config.yaml
vocab_size: 2205
norm: "rmsnorm"
norm_eps: 1e-05
qk_norm: false
bias: "none"
lr_head: 0.00519
decay_shape: "linear"
seq_len: 256
dataset: "wikipedia_en"
Each number is 200 + 20 x the weight over its row's rms, rounded and kept within 0 to 999. Layers, rows and columns count from 0. The size before them is the row's rms in percent of the matrix's.

# v: layer 5 attention value, 160x160, rms 0.0401, rows 36-63, columns 128-159
# o: layer 5 attention output (transposed), 160x160, rms 0.251, rows 36-63, columns 128-159
# q: layer 5 attention query, 160x160, rms 0.0626, rows 64-82, columns 128-159
# k: layer 5 attention key, 160x160, rms 0.0676, rows 64-81, columns 128-159
v36,098,174,211,201,170,200,187,232,184,201,248,185,262,193,186,235,211,187,205,194,161,213,244,216,210,195,210,192,162,220,206,215,213
o36,095,236,199,168,187,211,241,165,187,217,217,214,182,198,188,222,220,191,209,205,197,230,194,177,200,236,228,209,228,198,208,180,158
v37,102,199,204,215,198,201,204,219,201,194,190,177,204,196,191,169,217,190,207,221,165,204,209,182,199,210,155,183,249,189,192,172,223
o37,102,166,226,204,209,214,144,198,193,216,260,196,160,187,218,197,221,191,206,185,246,186,207,229,216,189,217,215,210,171,211,234,174
v38,107,210,190,186,229,205,193,238,188,185,184,192,183,179,218,180,233,211,203,155,229,225,195,228,258,184,256,158,191,197,224,193,186
o38,099,201,213,203,191,211,170,176,173,218,185,190,174,199,202,194,220,198,201,220,165,156,162,221,174,177,178,223,257,191,213,210,226
v39,101,189,213,204,218,189,198,225,228,193,192,166,164,187,217,222,202,201,226,170,221,200,188,181,232,175,219,230,202,194,229,187,191
o39,100,205,198,199,217,198,193,157,191,198,176,192,171,205,191,221,211,195,243,233,189,201,194,183,252,183,188,169,178,199,249,205,190
v40,100,225,211,174,213,205,175,178,192,203,191,212,202,204,220,192,207,189,177,184,166,189,201,205,170,208,199,205,201,208,216,203,210
o40,093,198,172,183,192,207,205,217,221,216,200,222,228,215,168,202,204,248,201,200,199,172,178,193,189,190,190,180,199,202,227,202,199
v41,093,126,192,227,223,201,215,201,252,228,189,177,217,196,187,205,145,230,153,201,226,200,223,219,215,210,220,202,208,192,184,209,208
o41,084,210,219,148,190,194,195,223,222,184,253,209,219,214,215,188,197,198,205,200,196,187,189,222,193,208,176,222,233,223,213,220,228
v42,089,184,222,245,177,185,183,174,149,212,224,222,226,188,166,227,213,177,193,199,198,201,160,184,236,214,212,229,190,216,191,199,192
o42,086,188,180,188,202,170,228,194,223,182,198,218,204,183,194,188,208,200,197,224,209,200,190,212,195,182,183,214,180,198,187,177,213
v43,099,203,204,207,199,225,239,213,183,230,177,205,215,190,234,216,174,205,210,202,211,178,229,208,191,242,212,180,196,181,254,192,203
o43,087,206,161,169,205,216,182,173,247,226,213,200,200,205,205,198,224,210,220,208,208,237,219,201,189,185,234,203,205,182,167,193,193
v44,096,211,178,182,172,212,243,186,201,195,197,173,187,153,193,182,224,191,197,211,159,220,182,211,198,193,197,246,209,222,180,196,188
o44,101,211,211,223,193,224,183,203,173,179,193,209,193,210,180,225,193,179,230,211,243,204,199,159,233,193,190,156,193,184,189,210,218
v45,098,201,176,163,216,217,164,218,183,187,223,182,194,191,198,203,213,216,204,214,204,189,210,198,202,195,217,174,174,203,212,221,228
o45,098,224,213,226,200,202,222,202,199,190,237,187,232,193,210,218,226,216,191,167,217,240,171,194,219,188,204,215,211,184,207,246,239
v46,100,218,234,222,202,181,173,190,155,182,164,176,193,217,230,207,178,178,193,196,210,204,258,221,196,218,197,242,196,216,147,197,224
o46,097,189,217,200,224,214,152,185,186,200,205,188,219,209,175,189,213,168,187,182,212,208,191,166,204,208,205,144,223,205,228,192,188
v47,100,180,185,204,178,223,234,181,186,204,133,202,206,202,191,184,221,191,208,165,191,197,188,216,185,201,190,153,161,212,194,191,171
o47,103,185,234,209,174,191,186,202,207,218,188,201,181,198,221,187,194,169,217,208,194,170,225,229,230,209,213,232,220,173,203,186,194
v48,097,222,200,187,156,177,187,145,205,195,178,184,171,186,248,232,158,186,189,210,210,201,209,193,206,185,191,182,184,148,176,216,214
o48,083,206,194,210,211,233,189,202,218,211,191,232,224,230,199,246,222,189,208,204,179,178,202,203,181,166,236,208,206,241,186,170,155
v49,092,208,244,197,155,227,205,206,182,147,185,209,205,255,208,209,181,207,199,260,212,171,204,212,181,199,203,196,164,213,196,218,216
o49,102,175,197,188,186,198,224,177,200,227,191,164,185,196,192,206,180,185,196,186,203,165,246,211,186,199,187,197,234,238,201,191,179
v50,102,167,209,186,229,192,169,193,207,210,214,191,207,191,225,193,180,189,155,232,207,187,187,186,200,207,199,162,203,213,183,182,191
o50,102,215,175,201,215,212,202,173,230,193,213,194,193,183,200,173,230,266,189,173,212,210,148,235,162,220,184,203,180,218,202,224,178
v51,099,182,189,194,228,153,227,221,219,191,176,206,186,220,233,210,197,185,213,235,146,196,207,199,226,207,207,167,189,213,201,180,192
o51,100,208,163,207,197,201,194,204,206,208,191,204,146,208,229,169,196,166,205,205,233,218,215,199,182,205,202,182,208,141,199,209,219
v52,089,206,232,202,176,220,208,238,213,192,195,181,216,223,223,230,220,220,210,209,179,192,194,188,202,218,194,207,189,196,204,171,206
o52,095,179,193,224,201,191,172,206,219,193,189,197,214,176,184,218,228,174,237,204,213,204,224,182,199,192,195,208,238,201,210,200,226
v53,109,181,194,209,184,180,232,167,228,185,198,208,195,162,218,184,204,181,192,212,225,230,184,231,153,198,184,203,215,179,216,180,237
o53,103,220,206,200,191,190,233,209,176,191,223,215,214,210,216,206,167,206,205,221,188,195,232,207,204,190,225,200,213,181,166,205,168
v54,097,211,192,190,217,206,190,199,175,200,181,193,190,196,215,187,250,184,216,212,218,191,236,209,208,206,198,190,214,219,198,226,197
o54,093,180,208,192,185,180,182,224,227,222,215,173,212,170,193,217,189,223,191,206,217,198,222,203,167,185,223,218,235,201,207,189,192
v55,098,173,205,178,186,149,203,166,218,219,164,190,199,198,217,193,221,193,213,254,220,227,232,193,228,197,233,195,213,167,199,181,240
o55,097,221,216,201,188,229,197,196,221,180,212,196,170,219,266,207,179,197,173,196,167,206,179,214,221,218,181,171,217,187,195,205,179
v56,101,211,223,209,205,243,159,215,233,182,171,198,195,206,206,239,216,220,178,206,197,200,213,219,228,207,206,226,193,205,190,189,209
o56,100,184,175,186,199,179,181,190,188,242,197,193,196,199,189,181,193,141,209,205,198,192,207,176,167,181,191,217,186,226,238,207,197
v57,087,193,220,186,199,185,204,228,197,192,189,185,193,197,213,200,174,185,197,178,224,208,215,219,196,211,159,223,183,198,217,191,184
o57,091,210,204,183,204,195,205,190,212,233,240,211,241,217,215,190,153,219,186,187,199,190,162,187,190,192,207,224,210,176,154,186,210
v58,101,202,171,220,206,158,170,195,210,202,200,209,210,212,247,197,169,164,200,206,189,206,184,210,200,217,181,215,198,175,200,197,230
o58,100,184,199,200,195,218,230,207,243,217,194,222,161,192,211,174,185,220,244,181,201,210,191,198,198,195,190,170,201,223,176,190,195
v59,089,175,185,206,238,175,186,195,168,198,206,209,199,186,209,198,201,207,181,196,195,169,190,214,200,199,198,186,229,202,207,243,221
o59,102,255,190,180,189,203,186,208,222,240,184,203,194,217,195,139,205,194,200,201,208,199,210,176,194,199,150,184,162,187,182,192,184
v60,095,168,152,186,192,181,193,177,206,198,162,207,219,212,254,229,182,241,180,226,210,212,219,198,191,216,194,166,222,217,211,178,240
o60,092,226,206,183,199,215,204,199,196,215,210,216,188,211,217,180,201,186,174,209,199,208,196,191,228,177,201,223,197,179,214,179,227
v61,107,164,157,186,192,226,234,187,197,208,217,198,183,178,217,182,162,222,198,200,209,174,202,184,192,224,187,230,220,210,198,181,204
o61,100,241,194,228,248,207,176,183,210,212,225,205,208,196,192,186,203,203,195,214,220,182,166,202,188,200,192,199,172,208,206,215,187
v62,100,165,197,191,245,234,190,154,237,206,218,152,229,197,229,167,213,207,202,226,199,207,168,213,194,182,216,192,207,178,222,205,192
o62,099,250,186,177,138,176,155,198,185,189,187,197,215,225,219,177,189,209,182,179,207,214,201,213,230,225,208,193,215,173,223,172,197
v63,095,216,189,220,187,204,190,202,194,166,211,177,173,173,186,200,218,221,227,185,219,190,200,189,164,202,212,206,235,232,200,181,179
o63,101,197,226,196,203,234,166,218,222,180,179,203,212,177,215,214,201,204,202,236,199,176,169,185,204,218,187,197,220,215,213,197,208
q64,096,182,187,216,192,211,204,208,171,188,200,213,189,190,208,223,179,198,212,201,169,213,204,187,154,215,191,223,204,202,206,209,201
k64,082,213,209,212,219,184,209,174,193,193,204,186,169,168,194,215,236,205,235,186,189,192,164,183,165,214,230,228,205,189,193,207,203
q65,090,204,153,197,198,185,180,232,200,200,190,214,236,212,188,161,188,191,205,198,205,197,198,202,181,190,155,178,202,213,197,173,159
k65,098,201,175,213,210,192,186,208,189,195,198,196,205,214,195,221,200,217,196,218,211,182,201,197,214,216,210,163,218,194,188,242,163
q66,093,165,237,224,214,186,200,179,218,184,188,205,169,198,219,210,153,223,211,217,185,192,215,185,202,211,235,225,216,193,216,205,209
k66,085,219,243,196,223,225,223,192,211,196,194,185,191,186,177,190,205,213,205,182,203,214,205,217,225,151,168,231,212,174,210,194,217
q67,103,205,158,195,211,175,190,236,202,205,212,215,209,212,202,167,189,185,212,235,197,199,172,173,162,200,161,195,186,210,226,209,169
k67,091,193,181,211,222,195,207,192,210,207,190,175,180,175,177,219,177,220,197,195,189,169,186,170,168,184,176,201,192,176,200,249,143
q68,090,189,186,225,218,183,198,155,188,199,249,214,215,200,181,165,215,176,195,188,204,224,209,164,208,169,189,180,193,176,153,201,179
k68,094,195,167,237,248,190,225,215,216,249,179,197,218,198,237,186,198,212,199,209,200,190,203,176,195,182,205,197,200,254,221,209,182
q69,113,211,233,170,204,211,186,190,203,202,179,183,191,187,178,263,221,231,192,176,174,161,216,225,228,181,216,198,186,188,182,161,219
k69,109,180,186,209,224,218,205,178,228,207,217,202,208,222,217,192,217,198,188,193,206,183,186,209,190,199,173,217,169,223,166,208,206
q70,098,192,227,186,213,260,213,222,188,190,199,181,208,186,209,207,226,193,221,190,215,205,203,222,205,242,178,219,163,183,181,184,237
k70,107,208,212,178,211,253,202,197,214,220,221,221,169,219,227,204,219,185,189,225,184,217,209,211,191,235,215,205,225,201,187,194,255
q71,102,206,214,188,180,201,224,199,215,215,192,190,191,155,205,223,185,214,222,230,195,174,221,237,164,212,196,243,189,210,212,217,165
k71,108,185,217,210,206,224,215,196,185,158,225,176,218,202,179,229,226,211,205,192,235,192,199,197,170,207,189,188,185,142,163,218,202
q72,102,204,193,217,182,217,176,175,222,209,198,200,251,234,197,197,244,209,211,216,188,204,202,216,188,195,212,214,226,170,206,207,242
k72,101,220,190,193,169,203,183,198,220,205,167,199,201,189,229,180,205,170,172,224,210,192,212,244,225,202,210,214,181,219,197,207,232
q73,107,207,172,234,194,206,206,194,196,224,172,223,190,228,204,208,167,207,206,213,219,217,196,191,189,217,181,210,204,176,187,223,187
k73,092,195,187,221,221,217,165,189,239,193,197,197,161,159,175,193,189,209,221,189,217,168,174,224,188,218,206,196,204,191,201,181,177
q74,098,198,176,239,186,217,194,178,167,229,207,199,208,171,178,188,241,212,222,211,185,183,174,204,189,199,188,214,175,205,232,207,190
k74,097,173,205,185,181,202,181,175,192,204,189,208,224,203,199,169,202,205,217,196,168,203,210,223,230,191,240,228,167,203,165,154,230
q75,104,207,154,209,187,230,192,195,189,215,201,208,185,197,196,225,208,221,197,182,181,206,195,208,191,199,181,201,202,209,170,163,183
k75,100,180,252,192,219,227,216,230,209,173,207,218,189,187,198,196,229,202,209,197,184,169,176,164,210,189,220,185,168,236,222,167,218
q76,098,178,196,156,158,201,206,209,183,197,225,184,214,196,193,181,232,208,202,215,229,178,169,163,199,222,225,185,197,181,196,191,203
k76,090,225,173,216,136,182,199,174,209,196,218,219,241,200,219,206,208,199,241,219,182,191,187,187,216,212,185,211,215,183,215,205,191
q77,113,224,202,199,202,231,172,193,193,172,205,217,211,199,176,192,202,191,208,167,232,193,188,208,233,210,218,198,200,200,164,185,207
k77,107,176,194,197,159,171,184,173,210,162,209,198,211,179,192,205,193,200,193,200,171,197,211,189,204,176,210,184,202,157,189,217,175
q78,103,178,155,201,185,189,211,215,229,201,201,212,217,212,199,222,206,199,175,206,195,207,214,183,198,205,192,188,210,208,232,222,184
k78,092,193,200,198,183,196,218,182,209,180,153,198,178,164,175,214,176,214,207,204,160,207,211,193,184,173,179,211,193,212,201,222,199
q79,087,205,221,213,207,206,183,218,172,191,213,213,214,213,192,195,249,206,180,176,193,177,179,188,187,212,194,203,187,173,167,208,215
k79,121,201,200,169,153,204,177,194,219,195,185,183,199,201,216,205,215,207,190,207,206,238,211,214,209,202,211,214,192,193,172,164,246
q80,099,229,184,173,199,210,180,173,206,184,197,162,234,218,198,201,211,180,223,208,190,193,193,203,190,225,202,172,193,215,190,209,190
k80,096,220,192,189,212,167,196,236,226,200,198,185,212,229,207,207,155,213,191,223,192,187,184,200,169,203,164,178,193,221,208,202,173
q81,106,185,201,239,220,188,206,207,231,196,208,207,182,185,208,201,198,224,215,171,165,195,198,173,186,185,215,218,196,209,198,188,203
k81,093,203,188,212,184,209,173,214,194,212,216,213,198,233,169,184,166,215,176,242,219,191,200,213,198,205,189,208,173,169,245,178,182
q82,100,193,229,204,181,221,216,194,217,174,186,176,191,157,193,182,207,172,201,178,194,173,201,218,231,195,187,186,192,171,177,162,203